{"num_hidden_layers": 12, "hidden_size": 160, "num_attention_heads": 5, "num_key_value_heads": 5, "head_dim": 32, "intermediate_size": 640, "vocab_size": 4096, "hidden_act": "tanh_gelu", "norm": "layernorm", "norm_place": "pre", "norm_eps": 1e-06, "positions": "rope", "rope_theta": 10000.0, "rope_fraction": 1.0, "qk_norm": false, "attn_scale": 0.177, "bias": "all", "tie_word_embeddings": true, "parallel_block": false, "extras": ["capped logits"], "init": "uniform", "init_std_qkv": 0.0534, "init_std_o": 0.0, "init_std_up": 0.0534, "init_std_down": 0.0, "optimizer": "adamw", "learning_rate": 0.00127, "beta1": 0.9, "beta2": 0.98, "weight_decay": 0.043, "lr_head": 0.00511, "max_grad_norm": 2.0, "warmup_steps": 403, "schedule": "wsd", "decay_fraction": 0.879, "decay_shape": "linear", "final_lr_fraction": 0.0, "batch_tokens": 8192, "max_seq_len": 768, "doc_mask": true, "train_tokens": 115100000, "max_steps": 14051, "dataset": "wikipedia_en"}
Each number is 128 + 24 x the weight over the matrix's rms, rounded and kept within 0 to 255. Layers, rows and columns count from 0. Numbers have three digits each.

# layer 4 MLP up, 640x160, rms 0.109, rows 460-546, columns 0-79
171070160149120079126127128104106084138131104144118165096136124101187160126131122156101137105102092123127120142159106143118128119143158152090104151138148159126098140134099154103127118134122102114125087172144148159134123111139157145118165142
185125113188111121134123204141129131103106142143147127149149122122124114111091112099141145127186144141118141116126157139126124140160140122114088106068113131140130133124103160100122089119146108111146112130112079111141166137135137149100159145
144142079109087090126137177128107138109137136126163117113113130094128162170147159105139115098136134167109124122104178113146142135136107121142090150128148135129129144159135133122072156126125163067116133111117097099144133108131126125127100150
181138149115109121117144147154148140124089142144114113182133095113101100148144156128104149107119135127129143140106154092157127110071132113129100118118117215103157112153131092145132100093112055138093114160107132127143151121094099117140133165
168162141133114116123166142129127135106180124122135104092131134112115111135133087131094167135142114147084120126110106113102146141132168165164084134090138123117129115142133183113121105147094149092125124112117130138146149116128117133166131141
100142117118121114142112123128146121174129153125117096098108108120096126116126117138161105169148097123169102089095110140106138146139113169120139127136168148149095123151114140162110125091134136105118152122118136142107108111127106184113069137
179157094129124149082125094139141123158175063105124134119134129095088140153136102137132128137163112147128154147116171126124130190096116159108117116130168118136139132166138129127135169121109123096133082120159080081147119132136110143128175161
115163111153101160115100109091105135139142140112138136119158131106131132110126085116126152104163129144092132163147135111148150131143077169093153110093131130124130112122096103091099184109156121109123133104109136113133125130133127139142147109
106113126100122094134123138176156074135116109135118127178136130125119114128154115161109090140120150160111131109155143102132140154044162147137164114098132161125125131133099162143146124110123123113155129140126116111170107133173137109092158167
102113089152108138110122145080161138108116148151111171160163144068115136162147168134158101122156099122119121123141190142093142142125160125143108123151160128132114137135073157136085132089134129137098110148136125180135140138152123104104147096
135137141128129140130146119105122124127145142134095114098113149123126120155112106129135114127108091154111112158102132132132124129139120092063116087125162120119096120135110137141144160120081117083152126149123118112123153146134127191097198172
190112083145141096117131122158111122121149089101142093138133099140112077148120100105135157152145124115096152108150145154139148146129144154160070139137166134132097148150132165110102116135123149137112085162122130092141150110160114126126133130
127102113111117120115095154132092120108152127115142156159134150113092164127114147166135102132090155156146111096150096140128172123116153136116157155112147145071122130116134163114115127129142137141132134137215099094144085146135148135109179117
122149122138128118117106169109149141127134135174095098161155111112151075081110157104097138149154104135164142141124154109088097118164122140130119136120129159163117119121136136137106095107138138092097091156131079103156164135141087117120114147
088118139175110129104110130153175109114136140118106188133142101122097146147125105136125170124144090131088112108092146131122167172083118185144183131092132181117109139195096100155094160110138085144093146121124167125153107112161100158113132101
141101152153126165111136112108089101115134141145144141102134158143116149146140139159157154107157089103168135132142164106099111137091093130115154129148103113153100181121136065085134100151117115122118142210127086126124147136143134126107106130
131142099171065069163118096126090098130146137186121135118101148145163121143129092118109112170158146140088111063119111122115105178149136154140140116133154122118140137145124153122151155152091154077148116146157102103109147133134122153135135151
107113115110160135123151124123114128127145092156071103119119164145131097126059125143133111097173092112148182151156144113089159185163102077116111123109126144128094134154152135128096131141126133158122138167119140176141140121158142136120129119
119151094137099138126105159140135122119122163144138162138137097114157111097150136099102141136127123123096132092164128128105213181138087137149162089124141130149115108135121162149137101134146082101096107159114119133127122136103101141096158120
129129154157102140148113149125114108081114151171155110122124133161134084089135122134160103138110127096135116144137162116140096119114130138100118117151131194142089169157115106113132143112134105100150099152112173137174128132124100116118157138
115092130118134155112110105120115122146140132114136142142129147116169135153139118158123146089088137153091093093110120117106171116108134138103129134117139106116107150131128129101158123145127119125086129107119153122129152165143136146091155111
095103140146086125107135110117119128121119113127125119112085128128070114132080162148175117104144127073119128129094151100108127116059133142141144143150137170148092153137143079124106136085138097124130120141151165131101128156098137156121130140
150095144100125082121136148156141126108143119101125132166130139107152092098108151137119153118130113147099117082139140131111082128151133159134105146093138146111134102133091162108063086131115125110110128151180153112164202128170114109144104147
146104080088098061149119120113112142152175110124077136108115113085150118136098127138134105130113082123127090099106136122097122152150106126157110102100116145139088115182129151166091159113097131144157126140137139146128117145140116182114134119
134143115100116141122120136106096145098161117166143157115129167131093145099141136140126120100133120112158171096098168040127075152099061164129142118133117172152153137134110116167114104104107144118098132130179129098123119142103118117074146144
153109132092106125089147123119130134142166128155128104159146153125120128132109136156111090097103096112100112141115118080115140141151130142113075122137136151136179119104121147114139118122132112138133130093174093157134151125113156122112098153
153120148147113124106091113139162121082117138136094115108138182144096109122116116079132154079135096082074138146157134124131130089102147119093141137171156138145089124122138137062151132135117121115111055145130134146114147151149108114131164144
141122119174071108127149174165137056145149115149115165140131125110144111128114143075121188094115092137148130127131166139156115131138075113163119138159181148124045115145092123114091122135119098125155135100148105102152136098167091115129165102
159145149152139103145142118089113098128108145171116147072122134130160100119155086162136118119087124112143147159145107078099135165105127119122120088143130124137118129121118117154152106140113090143112076152108123122148161143105102182145128112
150129134153098093144138168141149111108143106132128162152150125133148134129111097115126133104101140140058127111106132111127124132105136159120136111138117104136110144151127105136118108125147101117164116186184095148117189108166108146123098147
148117146090102104163134146169100098150119089158110107130102139142113143146138129148135103094116140173119121150195140105142146151115149119109076126107159126113130145131134109066106187126109126132067097167138155108184164200121119128068136122
167148113129112140088092132117151138081161163142158128156133139126119130138101176093151143106131146087126139114154158110113141098112123105133119137121111140128125158160135119061093132126127144123086141104116149110095134166122128090144154129
121139147124136095141131137145161137177092124138136139128171117117132144106109100121156130122095093134158122104108137123106163183158134151082112086143123106147120163174117096138116148107105074100117119136135098186136081124124121106104152129
146126150167122068149125138167134168153124099137106174122112117137125122149147088141139172083132097102153102118133108130139104188104090128155111144142173187104115151137127109125159125114102144143111149141122148115144126163124093161086151119
168139125103124114135119141076077134124110109206122137130126136143135113143149091119106148109101063112100148167129142140097144099132082118098101086130151135134125096103113141130150112142094095108122126112144119122159147128148101140112141109
124109106105098146120094113129086129130153106102146151165174121113103138119135135144138099119189133154116111098134135112106154114141138126147110122133148124143144103114159119092139088104147146081139082153132132141099139121152103106136117163
141119119125108117108087148117122130126141145182096179118160126101102136158095085105097141102128116132109163136122138094099107120160133140078142107057138150093161127131093118124169124127139146102130138161159120146146180132090122154128129123
202138150148097092080137094091137127091135120122125149185119139118137116138152104114116170114111136080105105111215123117061118146077113142097129120120153143136126120136142143148151097128131128144109089166125126121122172161150122112094118105
149133129155114119138125120130119148132113109170127115128161109122161136117101090138089137099133102161105143149112116130112131152157086123140134104079154130137133094103135151114123093120142107140095126187129152089180140087110080121111104111
094084085099151145114147152122112104142126128135144113133169167132145122138097132190115153069105101112107115128120147096117142123124141131104100096141158121103143116136107106167131081075155126141096141127134148193148107108139121182129128125
109136128146115122119147130120067141135139127119122110120144143116151144149138140171133105124139152132058134136151118101135152138136135142110085108113155110124083178131080144125117106110107095134092094168192121098112170149139113152112147195
174181143150118071109105128146140114104179133161142180121125155115118171136129112092110147165083109112151129102114104103105140169134111144093158126072105159147142134168125136129112141102107161124062136130122090150137128121120120123136109113
163135137126123065159099172169157114145151152155113111137147116069098093163130139167100147116135155154125117132120098090134117132100147175162058154112129152144153118157073155131136146081118141091113077145134126135126142099128108151135158109
124099135115141123145142145148160109112143139124136111164113134112124105104119173123144163108086144154109116100123147124139143119128128116117103130132131137073069130153131170087112110119111121135098123150094144102122165159164084117089122132
121107103113128149135113117146108101139148156145146132129119145080118134187140079158091146163129114129118135088143113150100112157136104182099131125130113109085137183116115136110128118116098156123148135139161158160126144144096132132101125147
103096066106126116144121137112128112108124132128112143129123121103112105162147147145140140102127126108117160108126163134120138154128123127095125131136140123126097154143096128126119145083123138096124132116143159136142118121171141122121112127
122199087123118117138104120141162135136136119157112151122165132153154117094110138167131146143121142136086107098125132111103144146096165134152112138089112166158111131131135142143126077081105127168108099107150139112114154123149136140152136157
127155144105113062159078127190125111078132127144126117132119126117121113148139128134105124138113123172129130116144116145102193149122075130125151121102147131125087138123145128071120140119148118136138099153151124124125128131146150147068124106
150107139115097132131146174092138063125149107128092150108117096129165110096120092144133143124167120131160154148139159123124159148111089156139139108114159137164110110125138158148078101121143108131127097162144124124159135086124157152131141087
109190137120130126085097122097151114141142185145111108117160162131122101117089130117118161123141142078121153119101091113077099094164150132111089098117135140132150129153122116118149117074135107135107133109164123184157155114148143151139122091
142123110164117068128144138150152113141134111145134128189167099112127072123130153106125116114129129161127079116113172111123125157180115135123126078081124161138093111149142155131129100135148054157133152107127127101170143174106112121112148111
121138130137119099137132148097136134134127108134106139090160147121093124135138113162169128150128133110075098134134171108135149165172104136153156146147133141117139141121163087145160112112120118132134127126118093192136170139115111159093130147
136136131129098085104135133127123134122156129147138142129101121104153138128141129145148170138124126137118108080130102125114139144114103164139142138120139117113135139128135134122136150116064164107124145108152166126119138188098140115095154108
135146107164091096114105100113181092138152126128120144155135113114101131200153103156104143146117113151154134105163115153126142173097112154156121133101140150140122147120091163100126105144107130142111122113117155109110173156161144121114178158
115128116166118117086139117151136133093137124127131109115148113144109145181136127135108132127124163108132174183165151123094152140125141127111114108085144141117136128119122104096127102117143108153112089111096151111147149140118122107099151122
125136106087133121101144142185141094141128127094155114135133089129130122133154121117079194121135113170099122107120167119134145159122109142095119109094134103105117142192114106121136149095125117134126134131107090132110147126170123129105147109
129145139111138157144106136141153114113121150118090082066145146099114090116126128130153083118152140113122131135122151102108096127171107106086115064124161118161090123106109152100127162047125107128138110124134145155140172119105068152134143136
156139134110102150077147121139186138152134114152166112180182140140117126155164120099124155135102132118080130122125159107083111136079150127075127124130169113119143121156144063133140099108123077063098104147133138168109135129134119115102153140
165149103137109125112131141139142119083113155158155131099110145131135072152139153152137170115098111130153135114111119139125150130105150152151092084103175156097135117147118084126166124133130078126131108124116137135104117140115157121087094129
144136128127133137077127133113085097132193151081157107107149175131154133142135102095153128119128141155131138116174153117084138124075169134107100136110118155094122125124125083136118111096131144116123124136117163139132137110113114159134095139
167134130107119094161097155140141129150112118139103158163117150093100095161144112181115109149090146117070095111155103134121136179083171167107117122143150111093169110148104140151145101143104113109120109159132122113129134173108133165114141152
131102112103100120153113177108135089135117147120134107096167167111149074115108120185136153163150098142106129153142152135142099137154125136116121087105145112098103121111084122115131105116154136127138127113182096104113145131159135121075143125
083121107107112109131114161150113121142110098123071146149149128130161069144119145164150099112131108109117102112118109142116184125126102133085113099121142133124136140133141111137137107118145134099158124114098108158112121131162102132114115162
187128091130111142097100152135170128061116121143155140136137179135131084128116166111150121105094120147120142117097189115147119119125093130135149097119097174132140104133140141091112119080121127152102110135087110139144176115176099096148100126
130135099130087114126122160163129134087118141181147109092121122086118087137131161148107132130094094102144132157098117093110122159139137135141151117134115122127137153165104182136111148144146131101104129151133122133100149097152100153123124164
106135117122132145109157133125117117149182139114129149112100152129132113109095159151141118153129123134128102119107142124088126172121131141104104091129150151085104136154133121115136129118161115125111129149137137126123122115155167138148130139
166102137125106158143134145133116142076113118153090105093101158145137114126135133160159126112128147111138134191136129092141133144106092092109124107102146140138088169126134138118119113094107101139102121171164125079132176160092113133123158123
143113133136149131133146142150149125094126127150133095084162185114144167115105131129124167129078131137130126153132141121134125130133129129121103129133103134093066141125123123137134149076155088119118132110133136121168106141158137182098114102
156099119132093117117121161127159118157149134123125152117132167131120127134131113155127172114141103130123121123121123130102113134150150144114107163128172129126153129155113143123123119141064137114130151101141140117141111122117117146092132107
126145146151110159119115149117105100097102140119114096129115159125124099117083116071168122102137156124118126163096169127118104121142134116158114082120133165126105144127111135098108190080116095133107121148123101125162122110111137130144096133
138136131123102143127085140135107095114127129150094152160125127108138136151103143120142142118148094133120136133165176092137167173126145121100127114109122128149135158134096150083071137142121140124098087125127147090145141145147162151132149163
153170079136142130083131118122167114103115141120144162069147111168158123201138125129154161118156131129092129124118170113102168159138103104102114099108131129097118170116152074086118117135135127117119132131126080116112120127173124109140139138
125150134145131108144103149120140097123108120144142122126146141106144117100129098178111112134157110134139124135096113088120115150135154157109101110112125146100124147119102105117113135120105052110159132156166120122210123100128130121095162149
104125097123117124136124163152098109094153131128112142095150138109134130127109081134165110089106130141110155089126163108149136155072118159121126135109129146105097115154107109144118131107137127144126118152156125129134113122155096159111121125
112087107088152142138120153149146076130199121126135134124135132089099156147112130154149148135092165143125105107136140103129134132141124114127144148148119166120104152127177120105072133134117145101124149125112123164129107119130086114118143104
140128120144112130123145142121173113078075108190093171129126134106127081127146114154155165094109083092112150147115124093131152129135119097103162123108108146128125140142110130123115100130137114122124143146122153140185125136126143120138111126
157142127172136091122113097179170106092097137197135097134129128125123154156140114121121179160101133124151183154133085131115135117131152154102161094078136151137110135157147154135139154125128091121084093112144116112148113125132114171078148145
120123123116112113154120191106094161127088128130119101127091141154105108129104126123155120119161130158157114153133158118123143137127137147091110148100122165117098105138098126096152167121121124071127142136140130068152139106130105171136112139
139146123148095128110138161125137124091138151132134125110116135128153124147124133116132120167112127113108112115144117096115130149107106165109164108101139149111119167149119142122091154104136129144109113146101111112142144125140136147143147128
172138123139094158130110146156125113141099127129144138108111155077105093146145132158132097152161103125133116127131127117136127101073137152141102161123135161082149104122099143113169133114149164152124097139132118138139129120137160172117204134
136116116129106131093112147123137147125151150142094126112096141152128111120129136117138100130150084072085154141139144029106124136157118118121119081159182130138144166145113158150107093098102137133091094163149110131118213152160108111156116135
122095141110117112147094103131118137113117116131116091124134172111139136144092168129117132124124126139099152123167136097101101127165143134144105108132130112108097096134087138077117180102144128107137090136137152096139120160149157157140089128
202132121108121131093128118172132114122157118107140157092142164103119129116110085145141128135141119152125106133102109061136161124134141138134151082108128106117090131175152128091126139096124159112173149146134104152148177116109101129179127166
162130146129120100143123129130158161148135083135118153137123177101109129127157103168116138043089096144119117122144142080122107144109127100075115161142138139091129131139147108101134128144080138129107144161115137153125159155129089181088168149
136131123175162153094127123150137102126163132150106152098088138113131130124122104122178138159164118114114144170125118125134136112148123094077141050140159166132105090129084117151148177088121114115149108134125160111162109174149133163134157104
115120093114147145122168157093097123121107129128104094164103157122136122126143164160167130144140167148111148083156131106071153136140141136075113163075151159100124138145079118105118092094101143111098165131136152149160096144131145128109156167
111144149129106114135098115133122091111124128166095117121148118146139120126090133161120083123134146108068101140130118140111101108112144137161089121174110150133103132159169124088076116125119089098120122168138137134134079149155123173157116096
# layer 4 MLP down (transposed), 640x160, rms 0.0933, rows 460-545, columns 0-79
140090086158113146076083104135113123135141142167125180163106138121084134136114135131077191135132112148111110138148137149149137075098135132097124119147103121106098132133110152140136076153113107100206134144156147117135153140150112119127109152
111132159142154102111134129113136128145121145111102148162097114164120175105142122105140105140139131138153098110116121123086112111146123138123121108111143125104175123082141092148094163144122066091121147126151113124113145099128142164129156127
118145158118124166078135099106145159139163128118137099148133140164117113101158102104121170139136134113097120152098106111140139067097161114129115128126132172116150121132143127133153193130137094111108128127144100130135097150099114146114122129
169125125136153142115137123122135132112123149105144145113109144096097146150185154099165185134130152142094144151118151160115122140154126140122157118135128109056130102134116120149101179114104103168123103129060130141090140105145113087159133140
118100119097136122146127149123132125113132143147121157109169170130129136097123113143125159085143142089146131154124107129164160112071117127108128115128120095143146135070171124117130142153173129176144181100105132151128112115103134116094102126
153107142130143160123128155122098127127105130108160131156114127082110138108145109156131110156100134128142153142126118117129124094127130134114114119102131067117138145072132076096151109166128129140169164127139162125153140130075123119124148109
154131149133118172072139072152141066113174172131116148109185102147137074121156112126156110139128129135100076110125134108170112118105101147100145108128147141070100139157086134097137141109117084094165144096093077144163142181123128164135140165
135171140089136091143119144106113144134130104151120137179116101129118119143105169124140107151080131102118107119139126163103109126142114131150133177114095145154175122181142130121148116125093134131154137119111135132106123101116107103106129136
134167080142156162181151146114110126133161130139156154168168143105113136138107083100145102133121132134106102153110141147118139137097130131154159140136118130125109123103135180087128117134170144121176131116152135092156118071105114102173116100
125109184100131134122120152129126149134132126131114149124138140162118089114143093084118178108078116102128169152110112121130143123094105128120134139147107154133160137157135173178127102127142154139136144117163087107135117148087108130132077107
134179090160087110142106145138123099118167103116087137125090118126100117139125084155104110120123143124144118116094130196138088128148135140155158127073155190133121126120111122139128183116106137114095139106154172139127087129161141123140143153
137147154109145060129160096083115138124131126115094107109162137107181126087124095106103115152136120140112099116138132154140146114157161110134163123156124108091102128105129131075138146128145130133124170143124131136124145144136132131138094148
134147084107107157127098144135090137128142130153168137126103132129143093148138106124144152122116114067120134170113098091136121148109146151106149096147139165113110128129155119131111105138127122117138140063107118131160130129088148143146092101
088100149092128105126141119107124133126134104068156150145151106121143149131132150126135146111154147111145144136146097165114141157128097153135138130130113118136132124111149099149139116139143093155121086085150085089139112156119109113094093102
104157124131137140177113085099103131109123134073158132128151111117128166131103128136151140114143140151130107131093105148141145139143094167116145160162126094125122135096105149145133147132141150162126129127122105122143120143118120115101124111
114083117147146134157149144096077154125116110110116121107142120069126155140127135104117127117123134143159156129111153146128092103072132121143154156189093131172137101131111101165107123124138137126140139123112125140129118108135141146149107098
136126119137091122086144140101160117133178111112106124112146105092147137143147136140094121133080134140133168126135107131165087154148128133169143173186118144115136094152149135109089158118163147194134143137154125138136171120123089128160105096
122124115164097139120117136108099091155131154113140164159138119103148092098114081156154102107112139068139141164146111120139119149097102148179144142087128145143126154107134132152146116157116142103114105121116135141098125115160126138127111125
111139124105133127090128058159139094069094186140166142109132173124155129106090151089113110113150135151144111162128123136134133101156158144106126111140139048176122121141122094171116149139150110137172090117131075133092134154104121086177142121
139150053107156112138136163188156147152096118150076103122114107128101128153151095139138111117130164118101100094133151133162133165091126106106114131137108143145141126129100134090141094091106120057122091132147152097144135107130078179127149149
102137116135150112123138103142136155083102102143102118114114130129123132131144118151121164112124146135135129116131085158169141108125107160148112130123064120169135074191149145088135146117122167111130105127124144090129129126127161118169097156
082090126110125146139190106167122100119121126156123159128111143137154138055107120080122147106080104135122102132119136156148097158081124118149149181139148155130154168090126126174092142149132134132127124128110153139126130093129101191159121115
109142109131151129170150152115086106118099127166100110103131126100109129151126134130131109176105131088144121146139120135135134099089114083134163145164100119127159138131176106146130144118156136136158105118085108134086085105135173161125122118
116164150116103124091071111098149081093159130114104104121214138142159122137089169116139162115108062133106137097124117116067107108119090161107099092104120113143119126131141150106112140121130119109143155126147165165168133123191125133114106185
123138098155121143109090125137161144063157144097111136136180153144107115145105119149120122096131093126138134167053114124108121093090145112137089089165135190170108164155090151114123187118088113128090125124086166135143092117126184082140147129
147172149112134146161141130110132112121164154119111141116130123125145124128129122106127124148155152172110145155090156124117114088115105101132110095112150168152153098129138158082113168116084135105121153148084136122120158102138140093149143156
087125118132144137154128105156138161123183074150121156165133066096113151114124129149092092132112164113138137138111118116145160126126128124108123172172045108138131128159098087127159149094175171140092102141118134136155096141128181167127149147
161148171130149093144132129115159159108136143104125160107127114107120133109135146099154112140142146122122118143070116184121091107129048148141131127131123123134100098110179158155155108113113115119138131123172091113105156090104127127154115107
131114163155150124103081114129123117096102116139109101139124186163112118155169126120123097156087141077142153121146155131155127085176118113108140123138123138091127140167167144098144111131157089141095110148162078127148109135146103109126148141
094140103108160105151100137109127139120121122118113163110141178166154110108099134135147125143151137136147106138114141144118132125131154133121130135098130148140108124137108114109137173141131110120132126144116127125101109114143143157136142127
111103135102119142156139123129096071116152178140152143151140082106118104094081147116134184151091148102126074154128122222149144128173137126143143150149112107106129157146178159151121083120107123162095086119116121132104134096085138153119115117
100106142098122125158154160129109140145161109101122159153145140115142105103131132129129140115114109134110109135147102167166149184159133102109140140141131104142143109079105101138092130170133130100123134125144154184134108149110128123091136140
125123137155150153130140166136111118122114153131120112072122094160096105118103133130112145142116164128104135099117152092135109138152168109132104124094139145123152151079106153173151140124098156144135112129099090095124112126129135124133132140
115165117089107091094149148097144116118161134115138123168091092128125148143124140114119122144164138132112140097108151148125137110154135110140153074156111128154123140135138121101129136130115110150148116105108145140162136094090136087201140101
147130077124118135170071093115147157142147100150147118140162138108108109144139116145110104157155133143116151150108179101123140117101099152074166149151094143174129204094110087134147096145127163149110069122155126131109112150121113061143112114
125105092087144117180143143122135157134136112119116083123136121100147127165082095150127090119140081144121115130169111160158127148151120144097137144103149112134136147139131092148087091104104163106142162137141170136174128135112135140139103108
163076158133114090130139108102138133135094141124151103132112093148134119139157135077104153111161109131135143131147160145116115095141128071157152137109170123091183104105171135125139138167123147141119161107091136128109147159143137099144150149
125079110151108103121156145107125141117197128084188179145086137144126142129146145158111123145184152176085118107093121101160100108133126126118121110149121129148147174053137151171139073157129127210141147205059157119097123116142134144138151156
161105140134115112111155114147136154162145115126114164126151114122101124126129080148124105117132161102102112163125107125116081132137172125137141150115121113132117075091100098166109130160129102125111120135109126099152097173148099130130103133
111158060103100120105145129135139116128091143130137145138124151074193166167068160141130158125143143093160076136130156124167111143103139140164167156159113149101125146172142092112187099122161126141129140091150105143125168138118168125131154126
140148093155122140154148150127111109125163128152141071131123140107120149120138109113150108150114115145131098125147123130169161138120147097131182173125122104130119173107086116135128130132140161132138157134143143120151131116099167124121110159
094136125167181092156121062141130154139130107105147082137169125113103133116137176126083102146138117095174137128125154187148140112108130084131109184112119128107119112157141112183133124124121111134103076132119163150076127121128129099110117136
136136105111134094134124093134131141106157141100115087117168102130133132155131119131140123114168124112128145108184145170085138137141148119109143159102134078074122131126144128121137168075105133143124130136136133122111118126070130106172164155
098149143097143149156106132128158122127121073098166137130176144096069145146169137119110091089173165146130116146136140153152127071118110062131139138139069141166122118128134128100132125118141180085140135115094120155148115099134119143098108141
093107122094096130132106126118114135112152094172136097158119104143142158121141167091098130136119127166121144158128130102115113080143113166155140157125094182146145144155134156121128171123164102137156111110131108110177075098151114116124142129
165109130113145096111146122147125133077162140111098160124138148094118149155147106111175107140136073132111133102113136124107167144111104124102124110132149111111094168152098149147119108066157118092103126127152149141149133133155100134107151154
124118114143137121112040159130099120108145131117126133121155142191137144098149145170119105125135128140128136110171089131108137158133152141134104106108137151145102137083142151120126061139122147167112126128098115098118132147165150079120123158
129131125145099112100096154155164156137133130134107097080147134190167152100100074129131140128117104159176069105130144138135122135146097163076089073090133156133074104191110161130120113138084084179145147138142069124144110155130078165094148127
121146162091155088131136127112160156132147113115111127104127143100163111146172135125141166104129154157136170147121138146152115107113129136153125180130097170121136101129149118111128154096141139116128157123148119099112103108114138130117126138
144101101094143081132110121146115136105127104156102124125123127144134136157141084110145145121103165145133134138140098154131104137102116088156139109128146142121094146144145146130141128155157109182166201164121147123148092152136158132105107147
110103159142126112138154183142161168098113169103136125169079115134109112158127142125079130101142140114141123119146140154113139139177106135112102096107121081114142090090138148125122140128112128114102138135170146137110138157162077143140134163
133131134138173138084133128112151148125089116142088124111122156121138144126144109113146114131166139116136114125175108172110113153129104111127089132130157111151141130136115121130144088128133140109134128140116118144123093159163128162132070133
109147151141133154147120114137160108138123120132120120143084122109117103136153140106120082145134132127149167134128174108124109124132139089111124108144134144153150094144138124124113126137162128133130112123111121141173129134181139146145069185
141133092124098106133100130128136153157152149163114133125138155141135153145142115106117103125130129133160113160153128124132116126095172123143119132138118141156161151124140151121109097109111130111146156146099126111137108105152165118118081147
150116143084093091162099129096117098141140104116084124167107143177101136120160128104169117128132095166121122117135143148132106109157162167129116158109137119115120141156117158114087141127102134125150108115174142130117148105154119139117090119
143125176115085129150132113123122160134124156139133118131073108138125118179117100149143069120120132142111110127083100141116138128160115140149163157144116157118157095100121145127122142135132118148144142122159169101170120116085116143099118126
160078153176107112157188147101153115132129167127097122157104117140121118077122068147137116109146120124146130103100110088143072076142108130131145161181089123153174143099110115096111170122137094104123147113148163093189141119116095096116139153
117138126123158126041129138145120089141108116138139146122111143143118155148131170120150146152110073120106182091113151105161166093175153124132113120147111118180166134086090096146123105120134093154097130139137131158115076119148181092136157136
123159101139106183152103134127117148142138106172125153097162151124136139095140110122128136140118127110146135115065146120122129096111101139126099124165067106124105106144067129128096167150125131111119118097124125108139142084102123112131137128
124158149160171119111159133097145139129111091120153124141122128164143129138173100109157149137117094127159124171151099131137162135138114083103150111150113152126130137112127136160111158092148100167151137134146140179149081169123115130146111114
148159118125123144091132153108139108132175123114131129152132098118144135170128149117116129131098136126154111110123146167107126161142133127108134150138110105128139073115154152090103139105104167152127163121080110107111126127114191135193091120
151139168131147124114125148120123119102115097095102146184160131075112100161148144124104130160120126105131135066138133117178142128140153120135091136118152138150163096127100101146171150154163110099088118133164161136081095109103116136130093121
143111092120137140128120163117129132149125127141097171072112192101172130103115102136104169122115150112111100151129152147133145127134130108140138112194111119107097114135154139141155076157162132132178173114129162142126146158084075162127134158
115156136149126104113173123132112144154115114118145131129112146129130123162136119165122127112128099105111122159107148132058156156113140128130141145135153157105101133131100141141132163087112183139089163138114141120100135116100110110151157113
122097105108127137112154103160093150069141113114138148117162183137188158148130139143130145138124107108108150096132112109108110161091125170113144118153152119074123157122131136101150125149168129154146126105105129160095142125121105163173159104
102143149130113116123105140123133109127114137153122132156164140147130139119153110133139131142138156099137111129129089124141084130118106164161128160123101115145171155122149119153127111135125104109131125129160110104106114131123111126136147136
148118111130185080180115111133111134166135133135128125105129152139106128098142080141149131141104144120103149137146155111115147131136148150181190113156183135100116129129163090095089140105203146119114133090178176107080148137100115113125172120
144127192115085100119143087122136133110147124106141122124090142155146120117094141126125142153160165106143096160130116106152143097142145161117134157098138145142134136120131108142074100127121103091133141142134133104158096128084131118099153136
103112133083136154111129130158145105143149120168127114134104118142112121098128175137150095144104124124150148131103105142139123119090094119123125116137109146121135119103156124142126170135106118167134078144086108154143103128113163112124117130
127122121145095144108152123090106126110147174111111115181097129099138092116144061135169166119066126136088137128153109164134116120176152085140140068182209132105202138120128128141126149128112150133087105159145140129162145114114124152100125113
114194126139184144120144151206202159109099189079086039063095104148130122106058192154135124092164131067101143111073144183140161118107127118193100143102130126132147138114166083209048168100179150137060160103081091135166164144141108159132074159
126134147109106179147126139113129137155117083143174155151107113142158104153128141100131100103119129110120146163124105100114123100078104121138116134123123140145135128120164119139138133116142130137159118095143133133146097121142135118152119097
163125162124132135154126131133108154137144123138146110149119162142164115087109128106137113139137124145124153121121156139133087127149144143134135116119154126131130172094112130149147143134125148151129129126152163090104142111124117100101130158
174063106138125126113136148157121113107147126142090122150146181097128127101150159109154113114139124119141151095124111104085144156129146125092143119077138144127118148185100105150061121050145148055127149139147138104130198156140098140119126151
140113146133100119127104131136118157104092159113142154136100116142132120177122133098160145100143132123127133179150113125122116139139155121117158120105142104118093154114108107110157084133156130144156160105099121139131128065144138091150135124
141146077118125155135132154106109134097119142109163136131102160144152142132159091144126090119125134119175128131141128172087120124176134137135165112103148121130118104124133125150153102110124146146127127125119105150142086118120134095116101126
125132131139094159099124153134117153106169134107155152074115172127158129096109159126167140133113097110102133135159129108139098089105097128086184143167153098121144100102110125119126152115121121098164134156137140078102138140091131138143143141
165103120129094144114099155123116091160163121120102163142106077161125115158163097155144129127117117163119097179132137102177127081102151097113147155147105129118150114156094122139138143122130119094097123159133131122135133142112144135168160113
181144122129123107119118137170127095112125143137100137114110143104134118157117085123148120152123138111097155083112165072103128162112087130118141111138163152099126161146098102114093128100127157108101131141146143147175154153145116142106130129
112109136130147093117115117152143130126168101100124138077159084159129130108197118141106137108141157139121094139130121110093147127149169133100143175141110152123121115110104164111160118154138148141109108105100132145138128135109136157161141097
141160100173125187134108113111153145106107107123160095125117127090077132128099144113121110172127172132100152149120174104072086104115146086110134172103138143156122124170129174166123123115151136108153112064082147164118104128109139150134095165
131146141141128125140116151101131102139117102098083092112127095141132126178146107107115097134123135160139143198155121127098098125120117130119118123145156111139113134122123155090111124164141095128185100175113148157125145141139152123168142119
104166137145147157149145129175117108165138125160154143158126123151126161110134126144095118150107135129135139116073175137141115140150141071122111174108080115138155124145112119098132090110129127136160134129127103141113166170154111151112104162
112169155136191136129147107074151104106147121090175142152122094132107169150117108134153109125093108115155147128135121160114117099144154120134179126137155185130118115096155120128118138120138123126147109073083138101065100139113162137165161127
140118132129101142112128108138108135163134123105153121068126117161112152092126089097127155140096151113142082103108108082123149148089194104127146159116136081123129108134127135109133141126152097117113108095150126135135110154094133125118114116
106129135124172112150141136139157124147151091128164095178109112150117121130126150140135153139120121126084128130184088089112138137127164131129119099093129145126171139158088147105107125152093162121155118131122140140102114152154145124085136142